From a checkpoint of a small transformer trained on Wikipedia: width 192.
Each number is 128 + 24 x the weight over the matrix's rms, rounded and kept within 0 to 255. Layers, rows and columns count from 0.

# layer 14 MLP down (transposed), 384x192, rms 0.146, rows 145-190, columns 0-47
[[119 183 168 105 133 108  96  89  90 133 142 148 124 148 149 142 116 159 126 135  87 101 127 134 140  94 178 169 154 151 122 123  82 118 117 108 168 157 137 151 146 160 126 146 155  77 129 126]
 [107 154 116 139 129 114 129 154 160 120 112 117  82 144 108 119 127 138 136 146 135 149 168 116 161 140 112 129 157 165 171 106 109 163 201 110 174  40 137 108 125 130  89 110 143 140 136 117]
 [131 128 136 122  93 120  98 101  92 128 139 109 143 151  94 162 138 110 109 119 158 129  86 122 149 139 115 111 115  83 118 133 139 120  94 130 189 162 100 132 122 135 139 125 137 155 134 133]
 [140  80 120 136 110 127 122 137 139  91 155 122 161 130  83 136  95 117  62 123 107 127 135 144 132 129 119 107 153 114  90 119  99 170 109 142 114 107 156 116 134 137  94 161 150 125 100 129]
 [126 115 109 178 149 113 118 140 148 122  96 126 119 150 153 145 109 129 112 133 193 123 108 162 136 130 126 131 129 144 120 132  96 154  99 181 140 155 161 130 135 128 104 141 161 100 142 102]
 [101 109 125 115 162 143 150 127 142 103 113 105 157 154 174 135 126 147  90 126 124 120 125 100 135 100 118 149 152 126 111 148 121  32 100 130 122 142 147  80 148 109 125 117 104 100 139 105]
 [122 111 139 115 135  84 154 105 126 117 138 147 118 120 160 149 135 152  75 139 107  80 104  89 131 196 141 134 158  76 160 167 157 141 180 113 172 131 181 135 118 140 188 124 154 144 128 106]
 [105 138 123  92 121 141 109 130 128 107 158 123 135  97  90  88 141 127 132 138 143 145 193 140 116 115  92  89 116 106 121 142 118 122  47 155 132  96 113 125 160 115  88 149 120  99 174 113]
 [157 139 124 116 112 116 136 133  95 114 110 126 153 123 193 158 138  90 111 128 109 136 116 131  72  82 132 165 131  89 145 136 154 114 172  86 131 122 145 143 141 112 152 128 167 115 150 139]
 [121 173  77 127  67  89 127 118 137 139 124 138 140 169 104 129 163 113 134  93 109 136 168 159 136 107 168 140 132 112  95  89  82 122 114 138 110 136 152 121 142 144 140 103 142 119 121 154]
 [112 151 118  75 140 142 101 127 138 145 120 172 128 131 157 102 139 142 122 148 136 114 111 138 138 135 135 142 109 110 161 146 165 132 150 114 133 113 124 107 150 138 138 141 183 185 135 175]
 [147 112 138 115 144 137 150 156  89  97 137 180 117  88 192 129 151 122 169 105 136 137 134 117 127  82 163  91 110  98 107 103 129 100  93 130 168 173 138 131 157 106 131 127 133 155 154  95]
 [158 117 122 140 161 175  75 130 149 158 158 125 148 126 184 153 135 142 153 126 113 136 142 131 140 115 136 156 144 130 111 154 151 130 140 130 159 113 125 167 127 154 131 113 142 172  89 140]
 [126 160 104 154 122 107 100 165 147 107 108 166 129 109 161  75 145 100 120 137 149  80 160 104  86 165 122 171 124 165 117 197 145 129 109 153 111 118 156 106 122 141 159 122 101 118 111 152]
 [130  84 145 128 131 139 152 112 125 125 141 123  92 115 110 123 135 145 118 135 125 135 149 179 113 161 115 129 165  74 151 134 106 129 130 115 152 126 166 101  92 119  93  81 127 146 103 132]
 [106 165 130 121 143 155 155 127 139 157 119 150  94 150 121  93 115 102 112 112 133  82 105 136 122 151 114 140 104 139  83 151 150 151  71  91  68 118 143 109 156 112  74 165  73 133 116 131]
 [139 139 157 103  94 133 131 120 119 134  93  94 144 146 118 118 127  97 120 128 140  95 140 133 159 122 165 130 121 154  96 106 130 150 164 146 137 122 130 150 124 126 132 134 121 130  88 113]
 [101 127 131 147 121 122 114 139 154 120 137 124 128  87  93 124 139 147 115 133  99 134 111 169 168 110  86 173 103 163 134 176 174 141 144 148 151 126 131 137 143 142 127 148 123 140 156  84]
 [152 139 122 121 148 103  99 135  86 108 108 157 126 113 106 147 110 109  97 159 142 110 143 112 137 108 165 124 158 129 179  79 142 176 135  74 165 115 111 140 145 117 143 138 111 141  83 141]
 [165 121  88 176  84 116 210 160 116 137 141 127 135 144 141  95 130 145 125 142 139 108 136 151 136 121 128  91 115 145 132 112 133 118 141 111 173 108 110 173 123 157 113 120 133 116 138 127]
 [128  45 151 179  95 142 154 143 111 132 143 125 108 152 120 137 140  89 124 106 160 130 139 150 139 109 100 108 113 113 119 101 123 123  67 142 172 190 147  97 147 100 118 117  99 123 109 109]
 [134 112 171 131 132 176 128 126 146 132 137 120 116 168 129 173 131 148  97 170 115 127 131 102 121 124 122 113 110 104 128  74 153 148 149 113 104 141  89 158 167 103 155 108 120 126 133  71]
 [180 117 130 119 126  96 126 118 116 140 135 139  74 112 131  95  87 138 112 132 133 176 148 142 122 129 120 114 119 133 137 136 103 133 175 107 114 128  69 151 104 142 159 120 131 141 115 109]
 [132  95  81 179  82 166 165  85 154 150 102  97  93 109 121 148 134 171 112 107 125 137 145 132  94 144 106 129 128 118  83  93 132 110 104  98 110 109 144 117 122  94 103 127 113 125 124 138]
 [151 140 138 129 132 128 142 158 144 102 125 120 139 118 150 155 159 135 143 138 133 127 112 169 116 121 142 164 155 121 122 122  79 135 121 156  80 133 116 136 125 137 160 155 148 137  89  89]
 [110 153 118 138  92 136 160 127 131 109 113  80 126 129 127 104 166 135 102 136 119 128 135 135 105 144 123 130 122 109 161  94 141 135 138 131  92 126 162 128 155 128 155 141 139 141 124 160]
 [ 89 147 117 133 142 127 106 117 106 109 107 126 103 148  90 118 130 156 134 133 123 139 115 123 133 114 125 173 167 139 130 153 101 133  90 102 151 126 193 148 160 146  97 133 113 115 157 121]
 [118 107 135 122 130 122 164 171 111 165 164 158 146 106 107 172 125  91 149 136  84 118 113 102 148 160 102 125 109 100 179 130 138 133  41 156 113 131 139 129 140 102 122 109 131 133 159 120]
 [125 112 150 145 171 141 111 135 140 149 182 123 107 129 109 135 118 115  85 119 158 129 124  96 143 119 126 193 139 154 128 177  55  98  94 149 112 166 120  75 101 140 116 178 161  98 139 131]
 [200 143 147 132  99  93 111 113 153 133 149  88 101 151 102 159 110 169 144 145 109 109  95 115 113 108 147 148 140 135 184 169 129 142  98 156 116 173  94 160 140 131 127 137 136 130 125  76]
 [ 98 125  91  98 126  86 145 164 103 115 145 116  94 112 155 157 130 117 125 123 128 116 131 124  90 108 111 115 123 120  98 160 138 135  83 141 118 172 133 113  99 142 179 127 102  90 140 122]
 [121 129 107 145 153 142 136 114 147 108  97 109 107 127 109 117 119 146 132 121 136 157 122 147 149 122 136 116 141 114 120 138 126 132 174 116 108 124  66 170 118 138 123 164 131 136 139 115]
 [124 122 155 106 106 144 127 128 132 128 134 127 152 113 158 120 144 117 147 126 196  73 157 154 145 143 134 116 181 157 152  87 160 107 211 112 154 109 144 126 132 134 152 143 139 126 113 133]
 [107 122 126 141 111 151 111 117 135 102 147 138 134 131 126 146 140 139 143 171 111 106 137 132 163 101 107 119 135 138 144  88 141 110  39 112 160 129 163  63 120 156 139 128 119 134 173 127]
 [ 99 107 161 170 164 129 135 142 156 143 114 126 102  89 157 116 120 137 106 103 114 117 151  96 150 165 127 168 128 108 150  78 115 150  76 124 186 149 126  74 140 155 120 117 130 117 121 106]
 [157 133 142 166 159 126  79  70 121 148 144 145  44 155 130 134 113 106 129 146 146 181 130 144  94 178 132 110 128 132 140  86 172 175 104 132 160 145 137 115 105 154 146 142 189 149 144  94]
 [138 102 112 119 148 125 125 140 140 149 121 153 129 132 147  83 139 132 120 113 115 125  99 182 139 127 146 139 145 176 136 115 127 107 126 136 126 125 103  81 153 127 174 107 138 126 157 176]
 [116 110 156 101 112 166 137 146 137 150 117 102 177 135 120 127 167 139 150 162 161 134 125 151 107 142 136 120 129  68 132 109 134 114 100 138 127 115 204 136  99 127 153  97  84 154 157 136]
 [ 87 159 133 106 151 136 102  82  87 139  84 143 181  97 130 141 145 120 122 109 128 134 115 134 144 119 132 130  84 122 160 165  94 105  84 108 145 127 130 154  93 115 137  90 147  96 181 128]
 [108 120 197 138  99 142 126 114 115 134 128 132 104 136 104 114 132 153 130  98 130 130  95 120 114  94 109 109 136 122 163 126 120 143 202 125 121 146 132 135 111 133 166 146 131 124 107 111]
 [ 92  66 127 107 121 142 124 105 107 109 143 132 163 127 161  50  88  97  94 141  84 125 184 119 141 104 132 144 131 135 121 103 145 142 146 131 130 141 138 108 120 130 168 119 157 106 124 120]
 [126 129 117 109 119 119 119 119  79 111 145 119 114 138  96 149 137 119 132 112 106 148 113 144 163 140 114 176 138  80 148  94 160  73 121 112  92 187 111  98 110 127 113 136 138 111 128 144]
 [150 148 105  84 143 121  95 110 112 112  99 112 114 103 109 172  98 127 120 136 137 121 202 107 160 101 127 125  99 126 118 142 178 134 109 108 129 104 125  90 134 117 161  50 150 136 115 107]
 [140 125 126 107 113 117 139 122 100 138 110 179 171 121  81 115 171  86  99 132 153 106 127 135 133 127 152 139 118 168 111 112 140 135  26 122 118 148 139 158 120 156 169 118 139 138 153 127]
 [125 133 126  86 122 124 126 144  98 125 102 183 120 117 110 152 128 113 131 162 137 157 153 139 121  84 136  97 119 139 152 107 118 102 198 167 139  99 138 108 129 129 140 140 130 144 100  95]
 [134 111 156 106 119 113 136  92 165 117 104 132 145 111 105  94 112 124 144 142 137  97 131  78 122 122 117  93 128 147  81 146 132  99 129 127  96 124 116  94  98 152 135 119 143 108 126 144]]
# layer 14 MLP gate, 384x192, rms 0.131, rows 146-191, columns 0-47
[[111 112 116 140 147 113 155 149 171  58 118  41 138 115 157 142 129 120 121 131 128 138 151 160 128 139 128 127 160 141 127  98  83 122 133 103 132 125  81 122 146 109 129 123 115 135 127 105]
 [144 134 105 112 115 141 161 101 148 141  88 125 117 116 144  83 130 100 121 124 113  93 189 125 179 125 157 165 153 115 150 125 124 132 177 101 135 131 131 119 121 147 146 156 133 113  85 125]
 [133 137 101 112 141 151 136 133 120  84 106 156 130 116 102 129  99 111 142 116 106 126 102 121 150 104 106 174 141 111 103 155 115 140  89 132  87 146 125 120  96 115 126 138 115 119 102 102]
 [120 134 112 101 147 152  75 159 158 101 139 101 171 109 113 138 114 120 124 115  86 108 127 126 154 141 185 121 124  80 189 159 130 100 116 121 101 112 139 131 144 150 176 151 133 121 183 112]
 [119 107 135 144 157  73 136 130 153 124 146 185 139 158 118  63 118 140 130 108 135 138 107 126 123 149 102 121  89 145 138 138 113 156 173 130 148 155 171 157 117 138 138 121 116 140 104 122]
 [162  69 129 122 160 125 109 171 128 119 115  91 138 161 172 205 165 145 102 109 114 114 102 155 121 137 100  82 118 143 155 139 120 175 124 143 177 172 103 124 137 134 144 190 136 168 127 146]
 [135 139  74 157  95 132 111 121 119 125  92 125 166 110 135  96 102 125 114 104 158 112 139  81 129 146 115 129 126 134 133  93 116 124 109 123 128 157 118 125 129 150 121 122 126 133 131 162]
 [142  88 143 105 146 168 148 153 132 110 123 104 131 157 109 137 145 146 137 107 115 117 117 145 138 101 150 100 157 103 140 123 138 113 152 114 108 152 157 144 140  91  64 133 185 128 120 150]
 [141 156 120 134 114 117 108 104 140 177 124 119 126  89 132 146 142 137 128 151  97 153 133 122 112  98 147 125 141 132 115  85 164 127 148 125 117 144 128 188 117 127 169 129 131 179 160 137]
 [141 118 113 116 161 111  97 174 145 139 122 151 153 106 128 137 141 161 145 154 137  93  90 143 171 154 116  98 147 120 132  99 100 153 157  84 115 134  72 127 144 130 143  79 139 141 161 106]
 [158 106 116 122 178 128 124 147 131 139 150 160  73 129 118  97 140  93 119  93 152 153 108 117 148 139  93 170 120 140 117 137 141 124 145 119 117 167 146 106 171 137 142 126 113 120 185 128]
 [ 62  98 113 113 121 175 137 165 137 112 159 164 120 179 112 140 150 150 104 141 131 137 118 164 136 129 108 109 136 123 111 168 131 129 108 149 168 155 146 149 152  83 103 104 133 152 124 120]
 [107 167 127 176  82  93 145 129 138 100 150 143 154 167 162 152 150 124 105 131 150 181 148 107 147 131  82 121 162 121 122  90 153 178  94 168  98 133  91 104 139 126 155 119 110  88 106 133]
 [131  93 106  93 173  96  74 112 114 112 101 120 117 119 118 164 142 137 143 140 112 129 119 103 109 105 101 125 163 130 115 107 126 113 147 165 114 163  86 145 114 153 105 120 112 120  92 153]
 [134 188  74 143 105 136 126  88 126 152 148 185 148 131 104 126 113 134 114 115 106  95  90 134 139 141 143 152 158 122 173 107 139 129  76 150 121 123 116 151 127 105 121 131 107 176 109 121]
 [ 93 110 123 146 102 105 109 111  73 115 125 115 138 103 128 107 135 153 133 128 150 118 119 120 105 126  85 111 112 129 148 152 123 108 145  94  85  95 104 130 115 185 124 153  98 124 125 101]
 [109 137 157 117 109 114 140 158 159 146 133 140 116 162  76 141  73 120 140 146 141 142  60  97 126 172 143 127 140 111 112 112 125 133 152 103 152 155 101 151 145 124 121  81 121 118 104 155]
 [132 127 102 132 113  95 149 129 106 138 149 144 109 124 110 114 121 138 134 134 157 105 142 139 188 133 120 107 145 167 140 119  96 107  68 117 142 128 120 156  67 122  71 124 143 143  99  86]
 [122 134 116  96 111  97 139 134 126 160 117 101 132 136  77 133 139 143 138 136 139 116 139 179 131 138 144 152 126 143 164 163 181  77 137 144 138 136 135 108 124 125 172 109  85 127  96  95]
 [135 119 176 104 149 135 119 129 134 123 150 132 121 174 140 107 103 154  45 142 146 153 132  77 127 103 140  73 112 135 143 143 114 160 162 150 135 142 101 120 136 129 119 152 134 113  90 143]
 [149 142 132 101 107 109 144 171 148 142 136 122 144 166 159 146 146 161 132 145 105 130 121 151 132 125 118 119 101 118 123 159 131 149 108 116 162 141  85 119  76 116 141 135 120 132 125 132]
 [170 141 149 143 116 104  95 120 135 111 146 149 106 109 150 113 162  84 134 167 139 148 144 138 141  99 123 102 134  79 100 130 110  73 121 120 146 116 160 124 131 118 101  94 169 120 107 103]
 [102 131 107 122 108 142 105 103 138 128  95 100 112 121  75 165 111 108 108 108 135 136  77 152 114 138 108 109 159 127 109 141 125 169 150 166  95 109 170 149 132  96 117  81 103 140 170 174]
 [110 161  75 117 113  86 120 138 107 155 131 160 122 151  96 104 152 176 137 103 129 138 126 130 161 119  84 132 127 174 112 132 114 130 141 138 114 133  96 133 160 123  86 132 170 147  93 116]
 [113 116 133 107 122 137 127 136 130 103 176 118 103 107 156 147 154 121 110  64 130 112 170 111 111 106 137 152 145  80 125 108 121 142 135 108 106 122 114 155 123 130 106 158 144  97 117 108]
 [131 106 133 115 157 153 189 121 115  91 109 123 134 109 137 114 181  70 126 115 158 122 114 153 153 179 147 132 109 140 195  87 108 162 134  98 150 121 159 133 131 132 145 149 128  91 114 159]
 [186 146  93 111 127 111 139  96 142 141 154 137 140 118 107 122 168 121 113 112 145  97 152 122 163 136 112 103 143 106 106 143 127 125  69 125 167  92 142 171 153 155 165  99 118  92 120 131]
 [155 156 128 120 137 165 134 162 115 142 170 121 123 109  97 169 105 136 140  85 141 109 114 113 147  74 119 168 135 129 123 104 111 172 133 137 106  96 157 114  80 107  80 102  93 117 139 110]
 [149 132 126  93 131 132 103 109 146 153 121 121 145 124 141 151 113  96 117 160 114 145 149 160 127 127 130 119 149 155 125 142 126 163 117 112 126 184 146 112 138 110 165 143 112 159 117 108]
 [117 158 143 131 146 114 113 104 149 116  71 132 152 112 100 144 112 121 153 109 103 132 135 143 120  92 107 134 147 139 118 123 150 126 136 144 114 166  98 121 119 149 125 140 146 153 120 136]
 [125 121  94 167 110 142 104 142 122 147 136 144 100 167 159 186 154  86 159 130 184 112 153 123  89 145 125  81 178 114 154 107 101 111 148 155 167 141  94 168 123  53 132  77 124 139  75 128]
 [144 112  80 131 128  79  75 160 144 145 120 184 158 129 116 130  92 118 125  85 123 133 127 143 139 139 103 114 117 133 143 124 105 124 125 130 106 142 167 141  78  90 125 124 117 170  64 123]
 [116 110 134 126 116 105 132 158 118 157 132 142 129 126 189 159  88 136 124 149 140 147 103 118 117 105 120 137 128 142 151 104  72 122 100 136 129 139 124 143 142 162 129  77  85 167 113 139]
 [164 129 184 160 132 124  80 136 136 163  93 102 144 125 144 135 166 171 105 109 131 109 124  90 117 125 168 104 144 130 159 138 168 132 115  82 139 128 157 114 137 159 107 125 130 121 100 156]
 [125 100  94 106 159 136 185 119 166 136 150 141 108 104 130  77 159  95 113 140 109 108 118 122 137  99 120 110 104 125 116  87  91 127  86 143  99  74 103 135 116 127 164 129 117 173 107 138]
 [119 143 103  94 121 120 122 116 130 133 135 116  74 162 147 138 116 122 121 127 132 127 120 137 141 137 131 138 122 138 161 110 187 114  93 199 174 164 115 132 146 133  96 108  89 138 164 150]
 [119  71  90 127 123 129 110 121 126 111  75  96 131  85 103 112 151 188 117 112  87  91 151  87 139 135 125 160 149 125 163 145 178 169 156 148 175 170 123 110  98 110 140 156 149 143 136 112]
 [156 115 134 141 153 105 122 148 145 142 115 102 153 116 133 110 121 121 160 175 161 128  95 158 112 157  41 125 171 150  79 151 155 130 106 143  93 121 142 171 119 125 134 165  95 117 127 101]
 [124 117 139 137 125 122 111 155  93 107 120 159 114 145 129 121 106 116 127 108 135 130 123 113 107 121 117 168 110 126 129 140 147 117 161 140 125 117 106 116 113  81 109 130 119 106 136 146]
 [133 129 133 133 174 115 158 130 141 109 136 103 137 125 139 133 156 149 129 137 119 107  98  86 127 140 111 137 127 176 129  96 124 125 106  94 144 135 133 135 129 131 129 111 133 104  77 117]
 [107 140 127 149 115 155 113 110 156 129 130 168 111  95 108 132 152 110 126 124 163 140 105 119 158 122 140 136 127 157  79  88 118 119 128 143 130 127 116 148 122 117 128 125 101 143 124 126]
 [149 113  97 122 129 121 127 132 171 130  97 143 118  94 128 154 151 142 114 203 136 151 114 118  93 125  85 119  97 106 143  64 156 136 135 151 125 119 114  77 121 113 111 115  83 102 152 141]
 [143 104 107 123 125 102 130 147 171 134 112 143 172 119 161 125 107 102 146 105 125 112  99 159  90 141  75 134  98 133 170 119 101 159  99 104 108 122 123 137 141 137  84 122 114  83  93 138]
 [112 154 127 165 185 147 117 115 171 114 131 119 123 126 119 131 104 116 147  95 128  65 152 148 146 130 101 120  98  82  99 141 127 112 174 129 120 169 129 139 117 137 126 141 139 149  80 116]
 [ 97 143 109  98 126 164 129 132 115 111 137 161 141 161 118 125 144 117 120 115 105 146 103 164  84 131 126 150 114  98 116 128  75 100 143 130 154  98  80 108 100  94 152 147 114  96 153 169]
 [119 142 105  81 105 102 160  83  97 144 139 122 120 156 129 101 164 130  93 147 161 144 174 110 127 132 120 152 123 118 115  83  87 154 118 114 116  79  99 144 102  81 120 146 120 178 125  69]]
# layer 14 MLP up, 384x192, rms 0.137, rows 146-191, columns 0-47
[[117 125 149 112 108 116 130 135 123  98 105 121 108 126  83 132 143 107 164 154 139 136 119  56 124 162 154 109 113 154 142 141 166 129 140 133 147 105 116 106 135 120 163 144 111 129 124  95]
 [117  92 141 132 128 168 135 110 123 152 144 100 122 130 135 134 109 159 131 135 131 140 117 170 114 144 120 139  89 126 133 145 179 122 114 101 102 107 130 122  94 133 166 130 121 134 148 113]
 [131 132 113 114 123 152 174 102  94  86 149 154  91 170 145 144 149  80 147 145 103 144 117 125 113 119 117 115 115 130 104 103  59 131 130 151  87 135 126 150 113 125 176 142  90 169 120 131]
 [115 114 116 117 123 137 135 155 100 125 131 132 120 142 138 166 129  88 147 136 126 123  89 162 131 135 161 119 128  94 147 121 114 105  91 107 113 146 153 154 114 113 161 138 120 117 108 143]
 [135 106 140 122 179 124 156 115 139 145 100 190 130 174 143 113 126 134 111 119  90 165  88 115 134  91 103 129 113 143 136 134 187 157 106 133 127 100 197 138 124 111 143  99 121 105 119  88]
 [113 101 118  91 103 130 115 144 131 146 132 168 121  67 135 123 141  79 115 169 105 177 124 130  63 159  87 132 146 122 160 128 145 135 127 111 143 135 152 148 174 145 139 141 140 149  95 126]
 [135 120  89 161 148 147 115 124 150 186 133 139 121 128 164  96 105 139 142 123 178 123  81 116 134 142 120 125 116 140 144 104 103  97 148 124 143  93 137 154 117 146  96 134 138  89 173 136]
 [ 97 109 141 174  97 134 130 152 151 112  99 118 146 178 145  99 128 166  97 148 122 122 151 132 140  85 162 155  56 124 171 165 158 100 162 103 142 133 170 105 129 135 102 147 169 131 134 129]
 [144 177 127 135  98 119 127 156 152 120 137 126 169 181  55 119  98 146  95 133 175 126  95 125 139 118 107 181 130 160 118 136 114 121 151  95 128 139 162 138 132 128 137 103 126  79 174 121]
 [126 160 115 153 125 148 133 143 167 127 147 119 138  78 113 153 123 109 142 120 141 122 131 115 119 134 145 122 149 137 130 118 119 153 135 131 118 113 152 145  98 145 101 150 124 155 120 197]
 [149 141 155 114 156 124 138  86  83 111 163 157 137 109 100 131  99 141 120 156  93 130 135 113 110 132 116 149 130 152 141 134 166 110  78 116 164 140 133 151 156 113 151  73 171 137 142 140]
 [137 171 136 122 170 106 141 141 113 140  93 135 108 137 134 165 139 130 172 128 153 137 109 148 140 158  75 158 123 131  94 139 150 107 142 174 145 106 168 126 130 132 110 104 167 103 128 139]
 [139  98 171  99 177 121 146 109 100 114  97 118 132  93 134 107 118 151 120 132 152 128 105 152 135 160  85 126 106 149 115 107 113 123 118 113 160 167 119  48 103 105  86 136 146 113 140 131]
 [105 122 157 120 138 147 118 145 136 120  89 153 157 138 114 120 128 143 155 124 164  50 124  78 147  93 101 140 133 170 151  79 128 137 133 103 111 145 113 103 160 136 144 159 148 106 154 119]
 [134 178 106 115  92 141  84 147 151 126 128 134 125 148  98 108 113 155 125 153 130 125 143 106 183 102 144 131 149 145  92 106 108  99  88 106  92 129 108 145 158 147 135 113 138 155 141 117]
 [109 107 138  78 136 134 143 171 110 191 152 108 130  89 140 166 120 135 109 125 107 119 150 125 155 101 123 132 158 125 168 132  93 149 156  88 167 124 118 141 109 122 123  99 164  95 121 145]
 [129 143 149 131  93 146 103 186 141 168 116 124 128  97 114 148 124 183 122 134  97 122 171 122 169 138  78 117 170 121 128 119 114 155 107 139 103  92 100 151 141 136 122 152 149  85 143 159]
 [159 137 135 115 124 158 104 118 149 151 113 114 138 103  89 143 155 118 129 115 101 121 142  95  96 102 108 150  97 115 117 132 109 160 141 124 139 107 114 111 146 107 138 125 114 154 121 113]
 [134 184 140 138 134 149  94 124 186 118 101 124 161 143 138 153 115  90 120 114 155  96 130  85 162 141 136 128 132  98 133 121 106 133 121 131 120 113 133 103 151 157 126 147 125 150 143 159]
 [133 115 161 158 151 137 140 122 147 140 120 165 102  94 121 131  95 179 112 157 155 114 129 127 138  96 122 112 136 183 129 184 165 126 121 157 137 138 149 132 142 133 147 135 145 141 134  97]
 [ 95 116 121 184  98 113 177 154 132 154 108 154 138 144 117 101 150 138 144 119 142 104 126 125 152 128 138 120 152 132 133 126 133 110 195 133 131 104 111 139 138 121 153 120  94 133 109 142]
 [113 101 135  56 135 148 139 134 121 122 152 120  89 151 116 106 124 140 114 137 125 109 115 118 128 148 128 101  89 114  92 145 115 111 162 121 117 138 164  76 170 118 177 146 109  85  99  84]
 [148  89 143 139 139 128 125 152 100  97 178 171  96 126  78 131 149 129 109  84 121 123 110 134 130  72 124 155 104 178 122 136 125 142  72 123 137 144 125 139 121 137 160 149 124 123 162 101]
 [128 132 129 122 120 101 138 128  80 121 130 161 116 173 135 167 102 101 173 129 125 165 181 148 147 124 115 101 134 138 103 118 121 136 122 137 137 107 133 155 133 119 108 104 142 172 117 116]
 [103  96 120 129 136 128 114 148 112  79 128 166 167 109 117 141 127 171 128 183 110 141 116 137 190 128 121 110  93 104 100 139 154 135 106 155 146 150  97 111 121 153 148 117 135 109 114 124]
 [ 97 143  85 103 120 158 144 149 178 116 108 156  88 205 153 106 138 163 158 153 121 124 156 153 183 145 118 150 160 116 135 103  78 120 130 124 115 116 109 109 177 193  96 169 103 160 117 123]
 [146 148  69 100 136 154 162 145 116  82 140 104 141 131  98 134 130  85 122 149 124 156 135 145 116 152 106 134 115 139 153 128 115 137 106 147  90 160 106 124 105 104 129 129 111 104 140 111]
 [122 146 165 111 129 121  83 148 167 124 152 133 120 148 153 107 149 128 146 153 165 125 122  98 135  96 123 122 133  86 173 137  94 124 127 142 145 114 107 134 155 158 144 104 167 144 138 152]
 [ 95 112 112 128 142 137 117 144 127 124 120 135 170 102 161 133 137 123 125 164 121 192 138 149 131 129 159 130  86  95  96 146 126 138 158 117 127 125 133  84 135 135  81 109 145  85 150 132]
 [128 131 132 128 125 144 139 141 128 130 102 119 154 130 145 102 208 120  85 138 167 121 156 147 120 181 146 149 123 131  94 157 169  78 103 144 129 132 159 156 124 159 113 134 144 155 122  86]
 [101 126 136  93 142 139 162 150  97 140 104 175 135 163 126 109 172 127 129 158 133 126 120 126 155 133 100 147 144 140 156 162 143  92  98 122 179 156 181 121 132  66 146 132 145 112 134 105]
 [105 131 137 105 138 144 140 175 140 175 135 133  94 138 164 150  69  79 138 107 105 142 135 116 139 122 131 104 104 151 102 129 142  67 104 104 115 118 128 165 188 133 132 172  86 125 115 127]
 [113 138 139 125 127 159 146 100 174  88 125 129 163 101 138 117 126 147  83 165 105 107  82 123  81 111 116 131 157 105 110  96 109 122 110 130 173 108 115 128 103 115  96 142 125 148 127 123]
 [179 138 143 112 114 137 123 132 141 119 150 136 125 145 142 125 105 137  83 130 163 133 136 124 124 142 124  55 128 122 144 148 122 132 125 103 142  86 122 151 109 123  98 123 101 149 135 177]
 [135 121 141 162 136 109  67 131 150 127 112 124 121 113 107 144 151 145 121  97 119 113 139 103 138 155 111 100 126 140 120 135 137 106 125 122  96 147 126 169 107 132 113 108 144 145 184  88]
 [ 91 105 136  99 115  86 142 124 132 118 136 187 124 133 128 118 131 133 152 164 150 124 117 147 115 108 154 117  91  88 135 117 107 123 119 177 116 112 170 178 131 117 102  89 121 136 136  99]
 [173  99 135 120 147 116 126 115 146 129 104 132 134 144 112 169 126  84 159 154 120 188 149 135 100 102 147 159 107 111 114 126 118  87 134 113  95  88 104 135 162 190 131 143 131 143 136 152]
 [106 116 123  87 136 114 129 133 131 127 106 115 129 108 148  98 126 122 112 154 143 126 108  93  98 150 176 162  87 102 115 162 127 165 110 102 127 140 151 155  83 118 110 146 125 104 123 126]
 [118 198 149 158 151 165 195 122 138 138 159 107  99 137 146 126 159 112 110 103 139 110 126 113  86 141 150  73 141 111 121  79  71 128 161 173 121 145 112 108  82 124 154  65 119 126 151 108]
 [137 139 114 138 139 122 127 152 124 118 173 115 148 124 149 146 161 120 116 119 128  82  99 123 120 114 174 139 122 155  87 152 104 120 197 129 101 127 140 109 126 129 167 152 149  98 113 131]
 [151 137 130 138 122 116 129 137 140 165 121 116 181 159 124 189  95 139  99 153 107 106 134 146 149 109 103 129 128 162 167 123 140 141 158 123 124 125 135  86 128 150 181  97 132 168 141 124]
 [129 174 107 124  87 136 100 125 141 126 112 115  98  96 118 157 107 120 133  93 157 108 149  57 133  87 144 154 109 109 107 117 147 147  91 103 101 128 128 159  98 182 146 126 137  94  89 163]
 [ 92 110 102 162 131 137 115  88 104 153 129 129 133 132 166 151 118 132 110  97  82 108 114 100 141  87 156 114  84 110 113 107 110 154 149 103 127 157 135 146 109 113 149 147  83 109  97 145]
 [104 109 134 137 108 147 158 133 107  83 158 161 153 157 139 138 115 103 135 111 154 137 138  96 130 130 126 136  96 143 133 127 100 138 119 118 164 106 174 150 122  81 129 108 144  84 121 187]
 [153 103 176 147 155 134  91  80 142 126 156 110  47 135 134 164 138 145 158 106  55 101 110 133 161 144 117 152  57 122 141  99 136 134 177 118 141 113  83 146 108 129  97 129  87 107 129 122]
 [128 102 127 128  87  87 117  99 133 152 146 129 139 151 110  63 113 100  94 116 136  84 133 124 124 130 162  78 125 101  94 105  72 182 156 100 105 159 192 117 130 142 143 130 101  89 118  73]]